Weights of a small GPT-style language model, trained from scratch on English Wikipedia.
Size: 8 layers, 2 heads of 96, 4.63M parameters.
Each number is 128 + 24 x the weight over its row's rms, rounded and kept within 0 to 255. Layers, rows and columns count from 0. The size above them is the row's rms in percent of the matrix's.

# layer 5 MLP up, 576x192, rms 0.0661, rows 238-249, columns 0-191
size [103 100  97  96  99 105  99  99 108  98 104  98]
[[105 156 111 135 123 129 130 145 169 105 142 121 101  81  98 148 144 125 172 150 142 114  80 133 134  43 146 107 135 136 143  89 157 134 150 149 103 159 148 174  96 149 150 113 127 140 123 132 101 142 139 154 114 115  89 149 122 167 141  86 123 123 145 117 161 135 159 157  95 132 107 149 144 146 112 144 116  73 150 136 137 176 119 146 110 145 129 185 189 196 140 128 153 132 130 114 138 146 113 111 130  98 181 149 142 121  89 128 102 134 127  64 132  84 117 148 155 145 132 142 149 106 124 115 142 134  95 159 126 130 119 115 117  96 142 140 127 158 104 125 133 133 118  88 103 136 128 173 160 127 129 132 142  88 119 136 110 127 135 110 106 144 143 108 186 140 117 141  93 120  95 143 119 138 124  87 106 103 146 140 119 154 110 141 129 128 117 144 129 169 128 125]
 [147 102 138 134 144 121 135 131 154 109 150 120 111 122  92 120 134  91  92 147 138 100 121 103 126 122  90 118  97 143 190 125 142 149 157 134  96 124 121 137 138  78 134 142 145 176 131 120 163 107 141 133 104 128 132 177 123 140 108 148  91 126 132 116 142 122 131 193 136 146 126  96 115 109 122 142 144 105  95 132 145 166 103 112 114 152  86  57 108 142 141 126 133  94  81 141 123 137 108 150 121 132 127 139 150 115 129 126  77 113 100  84  95 114 175 116 123 135 110 160  91 178 179  81 142 135 120 113 102  63 132 157 159 147 149 115 143 150 107 124 129 128  93 114 131 118 149 136 146 110  89 111 115  99 136 148 142 113 140 118 135 105 144 143 113 139 109 136 182 123 142  97  75 111 130 131 153 151 120 166 137 162 124 138 111 139 176 130  87  87 135 136]
 [102 132 140 137 129 129 155 180  98 166 188 118 130 132 102 140  98 130 164  95 133 122 128 165 138 118 116 128 153 101 121 177 156 130 110 126 144 123 102 121 133 129  98 155 104 127 140 108 130 131 117 116 156 124 131 146 153 132 142 209 145 170 165 103 117 116 140 162 121 146 168  92 109 162 178 115  96  94  65 143 105 169 128 124 129 126 104 111  81 137  91 181 130 136 113 131 167 111 182 140 118 136 133 138 131 148 128 115 128  85 146 128 130 170 116 137 125 121 128 150 115 139 143 126 133 127 148  84 125 131  84 103 136 122 125 175 172 128 173 115  99 126 140 147 134 121 125  85 115 146 155 170 134 136 127 118 105 120  72 160 107 116  97 136 156 147 120 105 121 141 158 162 115 103 123 109 100 143  92 136 138 135  88 108 108 103 109 157 147 121 121 126]
 [ 90 131 120 138 103 102 142  98 151 132 105  95 130 112 134 129 125 135  90 135 118 107 112 167 133 134 160 111  89 182 150 103 143 129 127 125 122 107 127 142 147 121 157 155 117  98 119 159 164 142 107 133  99 152  72 102 142 159 118  90 169 123 112 144  95 117  94 163 187 142 163 127 147 135 110 129 114 162 105 136  99 136 160 137 105 134 181 153  89 175  94 100 147 167 105 131 127 111  84  94 153 119 156 101 122 149 140 106 131 116 100 106 114 131 145 137 107 118 141  99 138 112 157 125 103 123 109  92 181 123 127 129 127  80 159 114 108 158 112 160 108 101 111 130 141 137 140  92 119 146 132 169 136 152 113 159 161  80 157 121 142 160 137 115 158 163 117 106 129 118 150 167 125 104  97 109 116 135 118 110 130 123 162 137 136  85 151 151 114 149 105 181]
 [122 103 143 138 104 154 144  89 147 121  79  99 123 126 152 124 140 159 105 117 166 148 132 164 140 135  91 116 112 176 127 103 112 131 134 114 133 122 101 139 100 119 119 155 120 160 147 106 148 111 122 117 161 141 140  89 136 157 143 124 120 104 190 124 116 170 119  83 174 116 141 105 111 179 126 159 138 102 198 109 156 138 126 170 180 155 137 152 151 132 115 172 112 151 117 144 121  78 123 158 134 125 124 168 167 107 124 136 107 142 126 117 125  97 101 106 121 133 112 161 146 129 122 115 129 110 139 126 108 121 109 157 120 153  98 127 132 121  92 173 122 141 123 105 172 135 120 118 134  97 113 121 107 140 150 113 134 146 116 140 127  85 167 154 135 204 118  56 125 131 165  92 151 113 117 140  97 162 125 135 113 138 142 133  90 120 148 120  86 140 125 139]
 [ 86 115 103 137 113 143 119 187 137 107  90 100 123 118 140 105 135  96 104 130 112 130 127 125 108  93 145 125 128 122 148 132 120 100  98  94 114 116 144 135 149 149 158 124 134 120 123 117 125 126 121 101  99  97 118 133 118 147  98 137 104 139 108  98 144  93 143 110 140 119 130 128 112 161 120  80 133 103 119 163 147 135  91 116 156 124 140 107 115  90 150 122 100 112 163 146 101 125 145 175 104 154 117 188 198 127 117 141 119  97 141 155 128 156 164 137 141 159 137 174 134 114 114 118 113 130 113 110 101 126 118 126 101 115 128  96 128 126 177 159 185 110 159 122 131  95 162 123 106 133 155 171 124 168  92 187 141  49  78 125 112 126 127 100 114 129 105  95 127 145 126 136 159 131 105 136  98  92 111 134 103 136  76 174 116 145 120 114 155 139 141 113]
 [ 93 164  86 164 146 171  84 169 130 134 132  73 132 107 143 129 120  87  93 142 171 182 145 173 101 112 168 103 162  92 139  85 108 141 145  81 188  63 120 148 151 167 157 104 143 112 136 140 153 125 117 125 133 126 152 141  97 120 106 123 116 126 141 125 123 119 177  71 104 159 174 138 137 138 147 144 111 150  94 115 100 141 120 165 140 147 142 149 175 138 101 123  97 113 144 129  92 123 117 138 147 134  98 157 148 108 137 138 165 119 139  87  99 129 128 142 159 126 129 147 143 128 128 100 111 115 120 130 159 130 123 117 124 150 118 145 120 122 135 128 120 113 100 131 133 108 122  96 133 131 115 115 132 148 144  81 177 143  93 146 129 101  94 137 101 108 157 134 102 158 107 114 165 132 127 113 140 156 159 123 117 118 152 103 105 120 170 151 126 134 125 107]
 [ 97 168  83 139 115 136 104 106  99 112 110  89 114 138 115  89  68 123 177 149 120 143 138 129 151 150 150 133 162 137 148 132 158 109 117 100 110  84 135 149 118 152 143 153 156 129 136 118 123 155  88  93 116 139  92 142  95 117 147 139 141 142 143 146 135  70 124 146 111 112  84 141 105 135 136 106  97 141 124 128 108 126 142 115 118 177 114 153 130 132 114 107 123 140 150 173 157 108  92  64 134 118 141  98 174  97 123 126 105 155 116 126 141 124 127 166 151 164 135 157 108 159 152 114 101 124 182 135 108  94  98 131 149 162 122 106 108 124 139 135 172 121 113 120 128  96 128 147  87 109 115 131 160  67 150 154 114  84 109 101 130 130 145 116 112 165 137 151 166 119  72 149 133 137 158 132 112 123 151 130 131 147 113 157 122 122 145 185 144 117 109 133]
 [136 123  89 123 105 143 122 143 133 156 138 150 129 149 171 141 159 123  67 130 164 111 105  80 115  95 120 159 109 151 106 133 115 172 130 111 153 194  79 143  94 144 145 140 137 145 124 131 145 110 123 115 142 125 133 128 158 164 111  92  98 146 120 123 106 135 109 112 121 124 143 110 117 157 101  68 109 140 132 110  91 107 151 136 121 150 109 134 114 122 110 132 137 156 143 125 166 152  70 179 129 135 130 128 118 106 143 131 148  78 123 121 131 169 172 112 142 107 127 100 168 153 101 179 104 158 125 132 120  91 106 139 112 147 147 141 116 134 171 129  88 113 116 165 126  81  93 124  89 147 158 129 112 138 121 101  99 155 110 141 182 144 124 163 127 173 143 107 161 119  98  98  80 140 109 113  96 103 121 114 119 150 113 146 112 166 126 131 121 125 140 122]
 [154 131 144 127 135  94 123  96 129  79 113 175 135 124  86 138 159 117 133 135 132 125 148 132  98 141 151 118 111 164 132  97 135 142 101 140  83 133 158  96 101  85 126 139 135 118  91 129 111 116 115 146 110  85 102 144 117 171 129 114 113 133 121 127 124 119 131  93 106 114 162 144 114 163 130 152 145 161 141  87 130 112 133 121 164 112 124 158 104  94 153  94 130 106 144  82 128 126 103 105 152 121 121 118 141  96 117 116 128  67 151 150  97 150 124 115 147 128 125 146 121 143 123 166 137 142 118 115 144 116 145 166 140 126 154  75 116  93 165 127 126 153 177 107  84 120 200 143 149 121 138 174 123 105 139  82 155  89 142 140 158 107 112 157 101 129 110 138 129 100 102 107 134 121 139 135 176 113 149 153 176 146 128 130 154 133  91 152 198  95 140 112]
 [125 106 119 117 121  69  78 125 118  70 154 129 129 146 128 119 127 154 150 137 137 121 139 133 116 141 127 195  85 182 173 136 188 150 143 153 173 156 117 142 100 115 129 119  99 106 142 135 131 122 139  61 105 153 148 130 113 138 142 130 128 103 104  89 112 108 123 150 138 110 125 125 160 131 133 131 121 122 137 113 115  94 139 154  82 123 156 137 179 141 115 135 131 111 120 143 128 153 115 126 140 104 141 119 126 146 107 166 146 115  88 162 133 147 161 137 101 137 126 149 143 129 144  99 119 171  97 120 108 120  99 131 121 163 149  92 147 146 161 123 118 111 132 116 142 170 133 127 178 140 147 150 197 115 143 111 159  94 151 155 140  86  98 184 108 140 125  91 116  88 121  97 153 139 119 107 122 128 110 129 111 113 146 117  88 126 143 183 131 120 150 125]
 [124  86 159 119 150 136  96 132 144 125 134 160 103 103  90 112 151 113 104 104  96 113 145 121 130 144  82 118 142 170 126 149  99 163 152 138 140  90 162 138 121 102 131  76 101  97 154 137 125 180 150  88 180 153 120 126 159 124 108  90  99 150 149 155 138 144 139  96 109 153 122 152  88 144 117 132 152  76 126 151 134  98 119 140 156  97 133 151 170 153 141 125 139 111 117 124 189 129 103 122 153 132  76 111 189  72 162 136 111 127 127  95 120 160 140 163 115 132 165 150 119 116 177 125 147 162 143 165 139 119 124 138 126 115 131 118 130 128 107 144 129 127 113 139 143 157 122  99 155 111  94 125 141 124 145 110 176 146  99  87 136 147 133 168 129 117 149 130 103 133  92 107 158 111 156 146 122 111 101 131 145  73 157 125 111 146 127 124 122 142 127 135]]
# layer 5 MLP down (transposed), 576x192, rms 0.0662, rows 238-249, columns 0-191
size [102  89 103 101  98 107 102 105 107  92 104  90]
[[ 94 100 142 126 132 153 147 158 105 122 123 149 138 133 106 128 142 117 117 142 138 119 109 107 119 129 141 105 124 147 130 125  91 165 112 129 106 119 139 142 147 133 108 127 137 120 109 104 157 134 110 100 128 141 151 134 105 137 142 155  50 149 133 104 113 134 142 107 119 123 144 158 141  94 137 138 136 140 112 166 152 118 143 154 116 148 106 154  68 129 122 142 135 108 191 144 159 171 123 181  99  93 167 121 138 112 219 150 123 135 117 142 147 141 105 124 150 100  95 147 148 158 150 173 145 119 117 110 117  59 146 113 100 135 164 133 122 110 151 150 109 134 130 103 153 119 127 193 109 129 163 109 165 108 134 123 110 145 151 149  80 121 124 106 113 135 123 119 128 151 132 137 146 136 139 150 137  85 155 120 154 160 184 151 110 108 127 118 126 111 187 177]
 [132 127 123 119 102 157  96 162 112 159 118 138 124 129 151 130  98 103  83 161 129 105 142 104  91 115  81 139 119 147 157 138  92 138 137 121 116 103 135  98 127 124 125 126 125 109 125 122  90 141 128 138 168 147 112 167 142 126 102 117 136 176 143  99  86 141 137 100 125  75 172 159  97 124 111 169 138 141 118 131 139  99  85 137 131  90 150 172 158 119 138 101 128  84 111 141 105 122 144 162 142 132  93 180 155 107 112 134 133 105 108 126 121 124 120  92 124 108 133 140 126 116 117 157 143 122 108 116 137 112 130 155 118  91 151 132 139 142 112 117  98 148  99 156 112 169 157 140 135 137  83 122 152 104 142 110 130 153 101 135 133  95 175 115  93  88 124 105 190 164 131 175 130 151 106  86 103 158 101 135  93 127 145 106 126  72 110 167 170 119 100 164]
 [110 141  88  92 129 158 114  90 154 131  99 139 131 134 173 131 153  96 101 121  65 124 100 142 131 102 155 118 149 157 166 143 144 122 103 116 108 109 153 156 110 151 162 139 144 116 106 117 130 133 111 168  98 159 137 105 115 133 116 128  73 104 110 135 144 104 133 160 126 124 139 153 143 109 107 123 103 140 157 130 128 129 138 112 137 104 132 173 101 161 160 138 152 151 138 100 125 150 178 153  88 176 161 127 107 133 140 104 160 168 116 121 157 134 143  49 129 112 154 126 133 136 109 109 132 133 136 145 137 144 112 101 129 143 113  98 143 133 130 154  78 102  99 115 127 119  90  91 159  90 147 116 128 146 119 109  93 117 132 137 137 123 144 116 135 120 133 176 119 139 129 138 150 162 156 197 149 161  90 131 133  78 138 138  95 107 148 151  89 133 167 158]
 [107 107 138  90  96 139 150 123 221 142  71 161 109 126  75 138 163  99 110 124 118 134 124 105  85  91 176 177 108 126  97 147 133 127 128 147 111 155  78 156 129 131 134 137 100 116 124 154 149 140 113 155 133 125 129 133 116 157 143 120 187  91 106 131 130 131  93 169 126 132 124 152 167 156  70 142 105 145 135 128 150 123 121 230 127 131 154 129 132 155 102 126 140  93 112  91 154 110 153 115 139 138 142 150 122 158 124 114 102 149 120 112 124 139 116 137 130 110 118 136 156 136 143 107 139 132 137 116 129 127  97  99 129 116 125 119 107 103 126 151 119 147 125 157  91 109 125 104 115 174 115 109 135 119 100 130 145 171 142 165 100 134 119 134 123 105 113 144 127 136 156 114 137 127 112 113 168 162 172  80 152 116 160 150 131 124 131 130 112 114 122 142]
 [146 108 113  80 150 115 119 109 111 155 144 127 126 142 114 132 162 153 116  81 145  90 156 142 127 133 147 154 155 116 138 146 152 118 102 138 148 148  90 102  69 109 124 139 131 116 108 121 156 130 102  94  93  72 164 141 102 111 104 171 149 129 131 160  88 151 158 140 108 106 164 117 160  98 108 132 130 124 135 134 135 130 122 137 144 132 140 149 112 115 100  79  43  91 132  70 178  97 167 102 150 135 150 121 117 137 126 146 119 128 129 136 114 151 149 124 120 150 128  87 109 123 125 186 155 143 148 145 156 133 152 106 164 117 161 114 115 106 117 135 147  95 108 148 101 136  81 137  71 126 139 137 111 115 179 125 113 117 134  91 133 163 115 125 151 132 131 146 118 127 133 126 163 132 145  94 151 102 128  91 149 112 120 173 140 147 130 134 137 106 163 159]
 [133 112 153 123  92 124 145 153 139 114 116 128 159 148 120 133 126 120 152 165 137 112 118 127  98 129 116 113 115 134 168  91  96  89 117  84 132  81 113 135 123 140 144  89  93 144 159 155 147 132 100 155 114 114 120 183 151  81 110 145 126 103 134 127 115 118 131 111 159 151 145  98 109 166 144 124  94 114 109 122 137 114  88 157 133 130 141  88 119 107 107 159  60  79 151 125 131 141 138 128 142 146 121 177 174 101 105 160 146 115 130 117 146  88 140 114  77 140 110 118 130 130 118 108 141  98 110 127 103 143 125  81 135 121  96 135 130 132 131 130  92 156 147 113 177 110 102 155 134 163 166 176  87 144 127 120 123 128 165 160 117  94 116  68 118 101  91 150 145 132 119  86 113 140 144 111 142 107 131 143 125 126  95 119 126 146 140  73 147 114 142  75]
 [129 105 164  87 150 113 119 123 135 125 139 168 107 150  98 116 119 141 156 137 126 124 164  84 139  84 130  83 101 123 151 142 127 105 140 146 108 137 152 119 106 130 122 146 128 145 102 123 111 136 139 163 142  99 122 104 142  96 145 114  98  98 167 110 119 148 106 195 152  92 128  90 108 142 120 130  99 112 142 113 101 131 124 108 130 115 125 131 130 149 108 100 113 127 160 128 110 135 122 129 127 111  94 160 143 166 147 126 118 112  98 174 118 139 108 157 116 140 164 121  85  91 140 166 142 171 144 111  93  57 119 143 101 143 120 135 104 138 138 133 161 109 181 169 122 175 122 166 147  54 135 117  96 137 153 140 103  98 109 110 117 112 128 131 126 132 143 163  92 125 157 102 119 141 117 102  78 141 144 135 155 100 128 143 114 121  75 122  95  87 111 166]
 [104 111 126 149 162 138 123 138 122 128 150 149 112 128  68 106 143 107 121 109 132 126 103  95 139 105 139 124 118 153  89 167 145 117 128 129 117 110 156 104 147  81 101 172 168 165 129 103 131 114 119 113  90 103 146 119 132  84 109 132 152 131 113 123 111 141 104  70 118 137 142 117 144 103 108 106  73 104 108 129 111 104 115 146  95 145  66 119 123 120 107  97 148 159  94 117 115 125 114 110 103 121 172 109 137 142 150 196 137 133  93 135 119 140 140 139 160 127 153  83 154 112 167 121 142 146 149  88 152 140 126 138  81 145 124 188 160 146 142 123 139 159 123 130 132  87 143  83 121 133  97 168 142  72  94 152 103  88 129 107 105 145 137 107 102 131 170 142 156 155 140 143 130 108 123 122 123 113  97  85  85 124 123  92 122 133 124 129 121 138 141 139]
 [142 154 122 152 137 120 157 105 116 121 164 115 168 126 156 142  93 117 118 134 113 161 154 138  96 141 132  95 103 135  99 136 152 168 102 124 123 141 155 152  90 141 122 110 173 112 124  89 152 121 147 167 111 149  83 120 128 142 157 114  82 131 134 165 163 137 139  88 166 145  93 194 165 116 151 127 149 160 130 107 132 104 161 117 152 102 163 111 138 175 133 103 133 169 162 130 120 137 153 157 144 143  92  86  96  87 110 122 133 149 148 117 114 164 164 149 120 122 143 155 121 103 103 115 119 137 116 117 121 138 133 118  98 137 125  94 113 175 150 113 129 129  91 141 136 138  83 135 112 136 174 122 175 126 146 172 109 116 162 146 133  98 155 110 123 136 126 146 179 140 124  86 108 147 135 123 122 138 127 112 169 129  84 131 177 121 123 111 155 171 136 152]
 [151 193 159 133 108 107 123 144 126 153 134 106 100 127 178 154 129  94 111 143  96 146 120 164 151  89 145 168 118 139 137 134 167 136 133 138  96 128 138 175 127 172  76  84 121 118 129 155 154 140 125  76  63 143 128 125  97 117 135 123 153 118 105 142 153 154 158 171 112 136 114 173 119 139 152 107  97 145 109  94 138 117 125 133 117 116 139 145 120 116 120 144 141 114 129 126 120 134 134  81 135 202 160 123 111 123 145 171 111 101  97 128 117 114 196 143 137 108 136 113 166 116 118 124 151 103 154 106 115  96 125  95 127 177 125 129 125 124 131 128 158 134 129 155 104 109 160 114  80 157 131 129 150 137 128 139 162 135 169 154 145 126 130 122 133 178 152 117 121 130 145 153 114 136 103 114  95 151 150 148 116 118 120 114 103 120 171  77 156 154 133 119]
 [132 118 114  80 146 127 182 142 120 119  87 141 152 154 117 155 150 145 106 154 135 106 119  89 154 119 131 131 112 105 135 100 149 145 192 120 154 153 138 144 153 139 124 146 138 124 125 149 129 120 122 133 158 114 144 116 113 125 125 168 114 114 155 154 116 116 142 134 166 101 147 192  96  87 144 123 125 107 141 148  97 133 158 112 110 125 179 134 137 172 116 115 165 132 158 148 118 120 161 150 121 125 138 134 113  85 167 189 108 122 120 122 158 140 132 148 120 169 138 188  99 102 107 121 151 165 149 149 148  84 129 111  94 143 141  87 199  89 121 136 131 124 131 105 113 114  86 112  99  83 145 119 155 139 149 113 146 149 111 112 126 132 109  79 135 135 150  94 146 158 129 124 108 118 101 137 101 110 128 111 161 159 151 150 167 108 150 104 124 161 102 122]
 [121 127 135 130 120  91 109 128 104  81 107 126 106 133  98 105 138 157 157  97 136 126 154 151 100 127 140 113 112 146 123  97 137 139 120 147 130 155 143 108 140 145 178 132 105  91 176 107 127 138 120  95 117 134 104 114 122 128 133 114 129 143 129 154 200 137 142 125 114 115 141 111 135 128 152 146 118 177 161 143 126 155  90 126 124 163 158 167 123 119  94  91 126 144 133 127 115 135 103  92 125 151 119 129 145 122 124 119 123 131 125 113  87 178 133 172 141 161 100 131 156  98 135 113 168 160 150 135 130 118 108 104 155 171 133 154 138 121 172 129  80 123 148 162 131 104 120 156 124 120 157 142  61 133 133 159 130 133  85 133 122 195 153 114 122 114 190 147 126 136 143 133 110 133 100 118  73 123 148 125 114 122 109 117 124 104 181  96 185  69 136 152]]
# layer 5 MLP gate, 576x192, rms 0.0663, rows 239-250, columns 0-191
size [105 102  97 100 106  99 101 104 100 101  99 101]
[[147 148  94 154 120 118 118 109 130 142 157 143 176 153 122  99 138 139  78 136  91 121 134 155 122  75 106 130  96 101 160 119 116 100 161  69 119 126 125 111 156 119 163 147 117 114 134 132 158  80  90 116 147 162 143 152 143 149 106 152 113 130 165 132 170 117  98 152 140 159 168 118 141 118 165 172 106 120 103 114 143 136 140 141  87 109 118 137 111 166 166  62 171 131 110 138 124 138 138 175 107 119 103  91 119 111 121  92 117 118 110 133  95 179 157 132 166 173 119 146  91 137 153 124 133 131 168 113 125 103 129 127 126  91 168 148 144 149 106 133 150 124 110 124  96 140 144 122 166 128 145 117 114 150 135 146 147  60 126 122 107 115 150 126 119 128 135 123 115 132 150 109 114  83  99 114 123 126 115 160 134 104  86 163 119 110 120 125 114 111  86 115]
 [117 126 195 154 116 138 132 180 108 111 121 126  89 118 148 137 160 143  59 139 137 108 148  80 151 154 160 111 134  93 170 119  91 148 125 104 150 145 124 110 134  99 108 136 134 130  96 137  95 135 124  98 118 146 110 148 163 163 125 132 131 179 108 119 128 101 129 141 142 121  99 140 149 107  82 107 132 139 114 107 133 155 143 133 119 145 124 152 135 111 114 117 104 143 124 146 146 151 124 166 101 108 137 102 142 121 106 148 132  98 154 135  95  87 123 161 113 164 122 144 114 154 116 128 153 108 103  73 158 139 100  95 140 115 119 129 161  83 129 115 181 155 146 112  93 157 139 188  84 148 162 141 105 130 121 120 144  90 107 138 105  65 162 133 132  87 126 108 112 130 134 125 120 136 107  88  78 111 150 119 141 144 102 121 117 154 105 133 158 155 124 100]
 [150 176 118 128 132 110 167 126 198 136 121 155 132  86 110 162 129 113 143 138 107 142 101 135 137 144 195 151  87 107 120 167 117  73 129 113 123 139 105 127 130 128 132 136 146  86 160 144 134 124  88  98 140  76 104 119 152 132 146  91 112 129 101  95 123 137 151 124  94 131 126 121 137 131 111 117 143 119 106 145 157 126 160 145 121 169 130 157 106 143  96 141  86 155 128  98 126 134 115 108 170 142 106  98 133 112 171 120 105  98 136 137 101 163 112 138 131 107 115 125 164  71 169 140 144 149 151 100 126 127 119 124 147 122 123  80 114 136 107 170  99  88 148 139 141 143 129 109 156 167 144 120 121 108  65 109 127  73 121  97 131 135 144 159 131 163 130 109 105 137 117 123 156 108 146 184 144 128 132 114 146  96 163 164 143 126 141 134 118  98 104 141]
 [137 101 140  88 129 116 126 119  98 115 140  87 155 128 116 152 138 143 104 118 110  92 130 156 171 141 129 123 142 129 130 163 185 161 109  93 119 144  97 104 159 130 164 135 112 132  68 126 127 153 110 102 168  94 161 135 133 158 169 134 135 100 164 145 106 142 174 130 149 130 145 139 163 143 144 121 140 139 102 111 110 148 112 131 107  92 137 128 122 100 117 147 138 119 106 116 142 147 126 140 171  43  88 121 126 195 102 141  72 136 145 153 121 115 139 104 120 129 161 144 124  94 156 162 104 183 131 157 163  73 137 176 131 142 133  93  96 122 158 123 130 151 121 109  95 150  97 120 126 151 144 151  85 111 126 120  91 122 133 134 137 100 132 119 108 106 110 140 141  95 106 123 104 156 103 120 130 156 128 120 158 103 166 138 127 127 120 150 141 122 113 142]
 [110 133 116 151 146 133 107  78 145 128 129 110 112 145  98 103 135 106  84 136 137 148 147 154 101  89 115 166 166 153 158 107 162 135 102 101 155 116 137 138 161 114  71 124 126 162 155 115 146 110 147 148 129 140 156 143 131 161  98  78 149 117 139 120 106 109 124 133 127 144 119 110 146 126 109 112 116 148 145 100 126 136 138 138 135 181  95 117 161 103 153 179 105  81 119 131 157 157 131  66 124 126 114 117  91 132  73 112 142 154 140 165 122  98 130  97 116  75  91  85 127 134  93  97  97 136 133 139 122 128 166 113 120 160 132 101 121  95  69 103  63 123 142  95 133  97 168 132 122 157 139  96 132 118 107 136 157 188 137 124  99 128 121 129 148 129 118 129 150 123 149 104 124 128 133 150 115 104 141 108 103 145 161 124 105 127 144 137 128 136 136  87]
 [140 164 102 108  92 113 125 124 126 113 101 106 108 151 182 170 130 128 130 170 123  91  69 153 165 140  89 115 146  96 144 104 168 128 116 108 148 104 168 121 175 165 121 157 123 166 127 140 155 129 123 119 136 118 162 155 129 103  94 140 133 103 127 121 113 104 131 131 143 109  96 157 129 110 102  97 175 115  96 120 142 123 166 162 119 120 111 129 151 107 158 142 139 128 141 113  98 104 127  89 127  78  99  76 108 163 131 105 140 143 145 138  88 127 133 144 146 137 138 149  90 133 122 180 137 114 145 137 130 142 147  91 160 115 150 163 132 160 158 144 112 155 118 143 106 104 150 141 130 133 131 174 122 129 118 141  98 100 132 118 102 124 109  99 142  97 140 144 168  89 108 153 125 170 113 168 141  81 130 128 106 148  78 144 150 114 110 129 157 125 171  96]
 [114  93 116 132 125 130  85 124 166 133 137 149 172  90 124  98 129 107 116 152 141 136 139 101 155 106 134 125 110 178 125 116  77  82 117 175  92 143  95 131 116 131 115 133 130  96 149  90 159 145 128 134 131 121 128  93 106 147 150 153 110  91 144 138 133 109 111 161 176 157 114 102 102 121  83 127 133 130 132 155 115 128 112 165 113  90 148 149 107 123 110  77 155 129 142 104 116 159  95 113 101 132 151 144 133 138 138 158 121 131 112  89 154 131 163 121 138  89 101 104 121 150 114  76  94 128 133 107 126  90 175 124 132 165 160 127 142 147 135 115 100 121 140 130 114  98  90 118 157 100  98 166 107 129 101 148 147 124 121 157 107 118 124 133 123 153 115  79 110 166 130 154 109 134 101 181 142 105 109 177 136 145 139 108 195  91 156 116 111 129 145 147]
 [ 74 126 116 141 163 147 106 127 114 130 109 156 102 125  72  90 127  87 127 152  99 104 147 136 110 118 156 118 122 162 153 132 171 142 141 145 128 151 138 128 125 132 178 117  99 101  90 166 134  92 106 116 159 118 121 150 146 119 122 143 125  86 122 133  97  93 108 153 120 143 134 112 173 138 109 113  91 142 102 133 176 118 131 167 124 158 131 104 130 122 142 113 135 139 101 129 151 153 141 162 101 114 109 141 117 115 136 150  93 100 156 111  84 134  90 129 110 139 122 103 123 121 164 155 136 117 163  97  81 129 118  95  93 126 121 112 162  77 134 101 131  78 148 151 159 104  94 105  78 133 126 114 118 148  98 148 150  99 127 150  71 148 120 129 154 101 101 155  94  93 146 136 167 179 140 117 101 123 112 159 139 133 151 121 145 136 131 108 164 140  97 106]
 [128 108 105 118 128 129  96 181  79 134 133 161 155  97 101 118  92 149 132 107 121 189 145 129 145 146 156 162 116 155 120  98 152 163 162 171 150 103 137 147 145 127 112 125 107 125 150 122 158 115 114 162  79 116 133 152 125 144 145 141 142 109 147 144 128 142 149 110 180 111 148 158 141 167 175 112 146 138 136 128 133 133 128 130 132 132 155 151 144  88 166 154 125  85 145 117 145 146 126 146 137 106 104 127 148 113 131 126 165  94 139 130 129 127 126  88  77 130 108 151 144  84  94 136  98 111 142 129 143 118  97 119 134 132 135 135 160 119 209 112 132 156 138 129 113  66 169 147 132 165 103 146 127 145 168 149 144 156 119 130 149 134 126 106  91 167 103 161 133 107  84 116 120 159 134 121 143 171 128 149 137 157  90 148 112 129 123 121 125 127 122  67]
 [140  92 195  85 114 104 112 119 138 101 173 122 140 146 126  88 152 124 141  99 110  93 135 115 151 106 143 108 129 143 122 124 165  95 101  97  99 150 143 118 116 121 183 172 153 138 139 154 123 120 155  79 122 157 141 139 142 151 132 141 114  93 142 143 107 112 139 132 123 142 150 129 142 106 126 141 100 135 101 145 142 122 148 143 161 166 105 117 102 132 109 125 100  98 118 141  96 119 115 117 120 143  80 168  83 137  96 117 111 107  80 142  98 136 120 113 121 181 141 130 114 150 133 185 136 154 141 165 112 152  90 125 108 100 124 136 129 164 148 168 113 128 149 140 127  73 123  94 149 151 155 155 128 115 179  95 118 100 126 152 162  91 114 117  95 118 145 107 107 115 142 101 128 118 154 152 114 152 158  89 123 151 138 128 133 109  69 157  99 148 147 149]
 [122 144 133 124 104 123 143 118 171 128 192  86 152 129 169 119 107 132 106 168 111 105 130 129 136 162 100 158 147 141 117 139 130 114 157 149  65 128 126 119 139 137  99 110 132 114 123 119 129 111  92 122 130 117 150 131  73 115 108 111 132 127 152 128 116 154 108  97 142 151 134 129 131 113 108 173 125 149 109 120 132 129 139  99 118  98 133  98 148 118 172 126 126 145 167 118 100  91 140 130 139 133 168 139 102 134 119 111 156 155 127 156 123  82 118 132 121 111  99  56 120  76 156 137  84 103  72 140 129 151 136 114 142 107  99 131 138 107 120 126 116 144 135 138 114 102 109 177 131 136 180 125  92 145 128 107  70 128 128 133  57 103 174 115 157 162 129  87 152 132 117 133 133 135 133  98 149 129 129  75  99  84 153 144 142 137 120 154 106 107 166 146]
 [127 136 132 155 163 108 153 181  55 157 123 137 101 108  76 129 142 145 114  89  91 101 105 126 102 152  93 125 150  86 121 127 105 111  98  87 119 125 147 131 154 162 118 108 107 131 124 123 132 114 135 117 150 113 120 131 127 142 121 169 102 113 130 111 186 128 140 121 114 118 135 127 136 147 154 190 146 116 115 133 120 111 113  98 145 144 134  76 152 116 144 146 166 153  99 167 102 132 110 116 127 159 128  96 159 110 106 172 150 152 120 144 146 106 170 123  90 161 107 136 134 182 146 131  97 153 151 129 131 116 103 146 173 153 150 115 141 132 117 103 146  92 149 138 107 198 169 167 105 152 112 143 135 129 139  95 111 130 153 191 132 130 105 150 113 132 111 125 138 135 106 136  97 110  98 141 153 157 113 171 122 128 136 106 134 114 144 126 161 141 142 111]]